Each number is 128 + 24 x the weight over the matrix's rms, rounded and kept within 0 to 255. Layers, rows and columns count from 0. Numbers have three digits each.

# layer 8 MLP up, 1024x256, rms 0.086, rows 87-112, columns 0-127
122127149155118107135114115138120110119138130120170110126167131119184155109109125120114185163125131153096168129157129082177107157132131118141136119091126136120162144116118118124106140123085129149108175114139137163171151138085146136069147145129070140099107143147113147150170100127083116141131134120149147136099131135096090121136119109100123146141111103136122091133150164155134114115103
143151152160143110142161140125119147139129135148108180110095115112124144125153148127082061082118163138073105124112146119140168106136106133087151123114137102125216160170101127139123159089129081164110111121135104114140135141141078104116153102101127127162126121120133141168144157095181086159113173147139155160097117132112141114120102138104107122076128128114102151146129132104153113157113
112130123141121120096139141130152147168090140158108120088140117100132126149075127140156114114110160133134122113139123145155154146137146105121165123072112135091127122141091085134134101149143129172096115133111156169173174117162102125123106088151112127149111098132126137143120126154153138140118139143100111117132118168151151111149128107140112169114077089116105119142165181135131136141127
117148126176162103147107145123101068087116095157100120114092174152147135137120144097122101154162105122084131140132075138130159142158116135127118120122117119149146157178196139125145103123121143164142182108150126126119140123130154144088117091124104126168104114143114146114141102137136093125098101122156129161135134139140157150181132129157123096154096125082107134167068156140128135160115
090133103134112129153173089168120151131090104106103178115163136063145099118141115088111151077148106117106101102102142097107135110137115133133091141116104125153127127144141117102125127159130126120091096095144111140120127114136135120098125145121103146149076146122138111157175118138144160151119128141167100150121153142133179128102108119112156084091115104156142128161146179113133107142125
112159135135131139160125123124073098099093139132132130173131130160133110162115089134080156123166137136083108143134118087133165136131165153125115104142161107141125053121125159107156121123116121146131132156104116141135146134106102127107140107076124136161159075125157132138125108113118096179187162127101122088088149093111127141139111104104158133106153107086154106119138122146116161124152
107111151149144076117093135128109188137124164117137121104118145117176121132119142156141159140135133139126095159184091127118146111108138154083127178115124113101129155128171120131131101122103170086127181132166123147119122166163126119122094130140108097119099104154110126149141159106109130125130149162124139118116146110151107126107089142129110151105079110113108159102116151093130150144144
122102156145168106102177120121136115113084127066133124127138116124112162142142133118148127172138136147138124126135123104119114139167126160122148131166121172131175090140115110141165162127112129125098131112066159119099084132151151085128090125162160131168112094166165108102119063128153166104136166130120169151118147144158119145141136128125172127109141166135118133108125185039131133166147
129137138153106097126109114116126138167152127140149155104138110138159126156141159091145098159114098104120146107106108105141146120160086126140124141096122160107169126108160135128092115178076083116126118102114139152119118126118143114109114113119106172129154153129123150120130120132140115111166120142143094108107164172130122133106167117152155121112169108090122077121106170106146145122125
155178162124119086122108116126103109144088132168156155124141096132156146086091137116144094131102182141108115080105088133102118159111113170123095190157125087130117088128163147124091096155094083102157091090133130102127129142144097135137082122126133134164101148101137119081114119110167088096147171102100162127124125122137104097130168101103125113138135095128109117140110112167131149128107
127123120139101137113123166123132139099095115115149141102109132090100145099127100148131103153123091128115160105112159164142099121148163101145133084174126173154122145149137104161125118172154132120140105152116138122140152111164094113105131083120147155131153197145111119150093093140139122128128112109158128113120147142120111094137081134123116128148113127147136151120124109127140136132116
120115154027150132106106148151124116138110117121136130124174101161117165167132146119101121140114094094143150153122115146145092137137162124116075124098115177111147158105119109139165084128110156143112112154129151123132120125122130122137148120148153167118130167137122115112117118108146083124110134164182174161114152108176143115147139069116138126158131134119122175156135083159079123136111
123135125158135128141079101136119130134176130159135121114079132152110133142172121155127107170127135122117120107099165170175127128119107144141142167119112149115126110114156177090145122138163120121142149106162143133102120158138149132187164083163142124168131116154103096094155123134140141138165133174119143154094122127158132141142180114141137133118111095126152150125084086086166142111149
146127096137141115107144166135148121122112126100157126133139125127101097130116168095130144163128116093092171096123099153100144162060116143125128098112100144144120140098130105151135130173112110100149129086114140125125157119127120135114077164168099087133142159164127103139107123145131125166121085150097143113137158131102159127129131124108160157138142129118148079084146134143153102123109
139167110134119161135154120193160107123107162124115119133110112122120162072117120107118068109120110148106112107125132134132109128164132142111116141121131149136134182138138154098156110105104144144124099141153121171147145135179093128080126133122138138141136130144155099149110101136144118098169106122125109158124126101145101140114127117151131103145142138151054107140130142128131117133133
149144133177155096102153102155141156109115130091147113124061126111098151136107117155143145133103104159139130101153146101111139101148148088129139121070119155100126117117119123155109141143123081133101137126111144143154133149094154110142128108117115108152148134089162121125152145087100156114107158153141142105133099091146127106125085095181145130117108152151145172088143139084093128121128
091132132075121148149161132148123140145057149114087117139142132153131136167135147083104116161114078125160133099106126104089151135130150165132175163147112079142113158137159164104107094153137101180134139104130119106157108120134140135131134104099126136131179091105101139141101161153077136154120103121177155134094153127118111139112152090102077137077154130142148143123091095143139094130147
082139138114119132114140111108125081126130109131101122094113144123134139108114144138139162120077099101099132097151090141137159093153120070110117123147124091078156141145147127100127138144144102147143180113096174166174175143093140101105133144113117105161126143131106115100108127126150111104123154144098093140151140091177137103146160132145114122163109104132128118137170141145149054149087
128121154119108080167146143105121136078092148167152161093144126158140124154111160068121124166083114072125106091163177128084151148127111086101097098155113116099133108122148094119150117093143113141130113112143127141136139189116155133134133155165155167154150118106147147142098116115134163142113122115124109158105191098113099073156128081114133126144140105151104124109140058126131139166155
092113152128114126141118142137076127113141121140129138092114148148151141163121128112141147126124062133100083134115105149150124141165113126159123121130096114151087155119143152135133124090101127096162084123145149115120106113158141150161145107144120093088157139157129134102167143088131113103132135126155164147086104108142130113126147139165085162134119154124138107149095078153124136127103
149144129105100107124094127167122126104135147109145098122140092133135078132142139123107076098067132125073111125092102111141091137127134083123088099136121097142125100090143143118086136104136117113171140140109163109141131160132161095163117134109118100138191152137114126112174081143126107122152168146185136169134119101125076118144135143125167134120148122140119122098137121060142096119094
115109098175139106177143122169132177144162132165114141098121125107131112122144139122116127174092111111109111145144144146176179137142096146127138133123163126122156119082175129088141128104097115120149138131088091155145172107153126132133138153089113079148106147119166145144133121123138113139145130135063104138102133134125147115134130105133160098099153108099152140122101090120110131063133
114121145123119140130160142122115139091095198120106149158130167139124135119119122127156158144124106117129126134142099144160104112090141135156108104127101090165138056119132072092115127148132173133129174159114091160127138117127134094095127138147136135139126135148158108079124108140102140121085131150104113097150131142138128115131126154142123111107144155132163111127120115058140144146101
111174116168104104111134127172144167143119115115130132099144114142118129111121128154124119102144143106159095120176134161175106116126122118127124126153092104144111085149160129110122117108118146129136111132125145172129088140123136164133128123180138111111155152118106104135126149150166115129147139077159153153172154147152103114103148111181142143126146141125135135120119123109135121176108
108159130104121110127103098126162119123151102104143101090111132136162079098146150112111129104154087098048146171072126158145115049141137119113160123150130141071116162129152161094124099095090130113129112171078142163141102110162101165102127131153113123108140131138148137132113113114108138137118122124164104109137125128146136127113141131150157106165100139098162121175086135122106157131139
182156112157146180090134126142150161115134135140095113115154138146169148103135145141171129154105114102135167119170086134113150104126078160109122091124124142102154117122132113162116116174106136132139126074101128113161136112116123118144118155125148125109147112145126078121113138102155099146164146158146090163141141130159163116121123131078126127133119111149110119134141150109109134161123
# layer 8 MLP down (transposed), 1024x256, rms 0.02, rows 87-111, columns 0-127
088102144110149152115181147164094158131172106119124147123126117107124090110103191106184122102092122097139141130154149166106145128136164164149115118160156135162092126154119184096180079130141135162139090159115106121081151133146106152117137121089095129121127122129095150121111072102165150123107142118147158114182092137160156153127135104108138118094116119136134122140100157138110177115104
125095102104139114122114117099110157111142099112148087117142133135097130092087120094154097165159132129102146136111143125139160152160142166147111130116116060149132090136110115146137112115081173112110121112133111147109138135125070157151146113154123162098125155136085152116112165144116138185139116151201070088140110093146108094165105121145126127131105139110120159140118119157139150137166
114128147092114120132125118155149147138109146133132114136090113162107120107138139177118132126119119113098135122113147144096131100130169150081130128125095122143127105144134119171139152126150129159153140130136118128098108164121137152182124174132111111084186138120097123135129132100092135134125097115115129078117149142128124177138145174115125108145114124117113107086109155138112133103136
142145129113139104095138088122106145141131101138144079117168094150120158091115112080162097134149095137133125079141109109160170129124122124099135088154129149174122170093105169102140113140166116137105124194139154126137120114094141118115167141109121127111147120136141120101155146126112162068148139156114120128144155162097138114091148142137175138118129141099126123154116130089170119072124
125134096104105140170121171149137136137121105125091092138173107126106164108161142157147108141114112129147101137120137123161119104087154163129129118140155138105172107137162143149124108152198085153090125121128088151134185105098183080118198144121156122120126160142127120119117161136084154076130169142127143126106101129100137131118143098129082146133141116116105132098141144153128153127131
074114122141146114083108101144129106133173125125111107101144147125118087114123188097139111202155125154114147143147136152112113127168089146063149155111115206105113158098101101173137114150134109120169119128115151128150092119155139122130103157129173122111119175140144146138119104107096173112083128141101182134113137156128132164111200152135128159164133124160094181114153121101151123136069
117148108124137113124125164138162175100144092159130132143141100132079129130116103112153108163165143146116087123072110161119141159104141101118104130118151104129122088186158115102135133137126136152150115173116135135120090116140157103117126129136145156123109118128109116149153122106119133157118157116133111137137144162142153140150103085168150101112123094080113120174117156158138164133126
125150117151132143116140126151112141105137099150102148129128105124147157110157081143145163142125100122104104121123153146114115133144158150097123128119122104124141128130110127154076112128168120100192132164145137117153154091098137152125121158158105131114160156107117126103163141185110129156168107125108123166089140150122123088127103155115145115139113106124129104106137099129114117110136
116143132070139181144113141113123112108100147168098092145136152090123132119129100158100137129118066144130114166107097059104106122117130097120118157122148112142102083179177128153120150105123102170125187082104112092168087145168149137116143117114133112109091151108142123138133136124124141140127141118109133095111136127110122152149133140070138146077080148116163105132148138135130161154081
137130127176108122104081140157122084139166122128107122139141135128108113117128121081059134117099120164148151134134147159107126159111140144125118099149128087142145122118144122113173140123141136125096113104108097124107141091137150122157134139130160135167135104121160153123150145088117177120131130135130131172105134138100139160168089138113075160093134109143126117149130163161130168139101
130130090106124142175135111130127158126163137083125121127123147129131117137123094105144155178095127137159132145163092140117117119172152114118113152099141123167108090157140114091106116147156131108136120160148108155100121181092157150118139137123087108123131103135138150149107134120154143151157139136157110112143139058121109162116164140137129109151122102138151126096147136173120101116101
132117126160084132082103111118160142131116105096112120150141115122110121167160179129116118123093123106158125087098145116143130138087147102105142148139091120133125162140156154079113189114104142166133159103103119099151159145150113069135179142123115109173105151125131103134094150121122113115099169125075115129076082114102174116111143151109153114123111096136127178121086131137136193148130
140113123169113162164140148122114120110131181103081171147130141156142141137099125142130113129084121157096157142142101101147147105132117131109096096134130123070124206155118111159084125116135103099100116175131135116104135135144130112106087124100159147148132183118142184144129143121130142138100116109190089117137115098132111158076125147139140095099111096116094138128122133117154128119090
093122150144148112186136116126103110114104145129131165119155135174130163129121137107128088100111174097129137122092126112149143106172145116099128130132162129154133115115161130175149098155093117143130123142143126058119164074137156119122160089100131106135134110125130130186138165120144120157169128100160123120146115109126129122140181125153110117150146145113066130146130185098108123136102
157081151110161143149162163095150117125155149139131181129118154162151137132101133136137131121117155127154122147102152108090122156121136103158082179149136136134143114108107074150097123111116110143164159111119098088092115113131159120128157155172146104130137096083077136130136117097147098090117152165155095119102119107092147131102141135096193135126107100094164138155122158103097155143145
129178139122096127126118133134135125125085097123156123193151138140147153136127120155116097142127143113116111142115148138154144165124147160144144119175148148127105139158158122091124077117125115112161092173130101149137107116134139138104102094139143173116121158151147122136152096162123110093138150126100114142109128132122121128122142156107094134117137125136123107158094125128113150098153
152131156136109094110099126097140115137084094083188131138112109108130137128117124171138118111141144097145100134130147094105118139107097086140130113147123155153152125095087115166108138104141143113143134109106100161107156120154149081091118103164131185150125142153118151121111098115160117155121173086133099128154172125151151136158157180136137138125076146143143158162146155129142121162090
150152148146155114128120132126156142156148128098111109141163110124118134110097176115163119142132114117163117131137112143116114128128105142104159105129131135145078097102086143131146094102127130099105114110132082116147105120122144125118136123124111142128146121108128108125114168136124169114131106123133137116098124115077122172113146132112167160091144113115183107118114115145129141124151
086131112118129102107132112160160139118071142158124107127089137102121102094129139125147137082139136125119126147137166112116126150161109087103128131098169104130147181141097132162130137116120118134125129115116184155120167138164091152149092130134146156147115121067129133134141138090129101151111146124147119123144087112101164106089133143142131165076138139130086134099111123111182149148143
133116109147104100110096135118172161154170126110138106153122079104103090172098120147114084130089154133139143109173124149091111121121135166101101090093178135127109070136130123060175146148130167136165147115119165107113111126129136113109132147141102127116123148095130139138148087154134145121142088159183155185131129114138176123099122105122117142156104070095101112140121161130094114075109
159122083111147122153160126124152151093114106132100076155129139087147091103153155114099111183185153146122103108119091144114101158129122092140085136171081115132118110133142118122089171143109170116123114098095111192098138192117088142085127131106147137151107114179136121087147186101102098153130140147129141130115161141144085114137154081137149181137130119147174119146139152121160152155143
128119165113120144127127193136138110124152130090146097204120092188119134147130152117116105151096152120158153170123143130102131097105157132164132121132152110105122110160112106136103120100157095130083116191106170127158139109113106130094107130131155126102105143137154116147100147154128079170120091149157125142161142159128155079105089112115159132134102137136105062173104135117130138128131
123132101186104077141116130132150111118127120138171157121143104123158160112134119092160096135153110169132099142105117122158135123122143150138157115154119114113096202122130172127105157129097141147164094145117128066153113118162119112135105123155146155146118143145085092140131125135160158064134135131121143088131126137136114102126163151159108191135138141129150156072137101119127124150121
079163162128121061090139121137128109135116159124104153121143151138131168141132134130143136158125126153149123066103115118103112153127106134118131121133129128121159155093129139153144132149125127129093152123121130112135135122115066086107153122081123093156139119124118114108132133138146125120138161152156120155107131115137124138144110138123098104121180114116106164126122141107133144144131
124119142078144154161126143130142126147121110166119108153124139119091178193158092104166158145130181132110110167153183082097118158138101127205087050065139144096122100136107108161152107125122153108151156105125130093096126111078148097119132139136106103161141144133139129134146121092121103131136122111114100118130139156129130157116164144162148117102110157147124105104142163099133128132125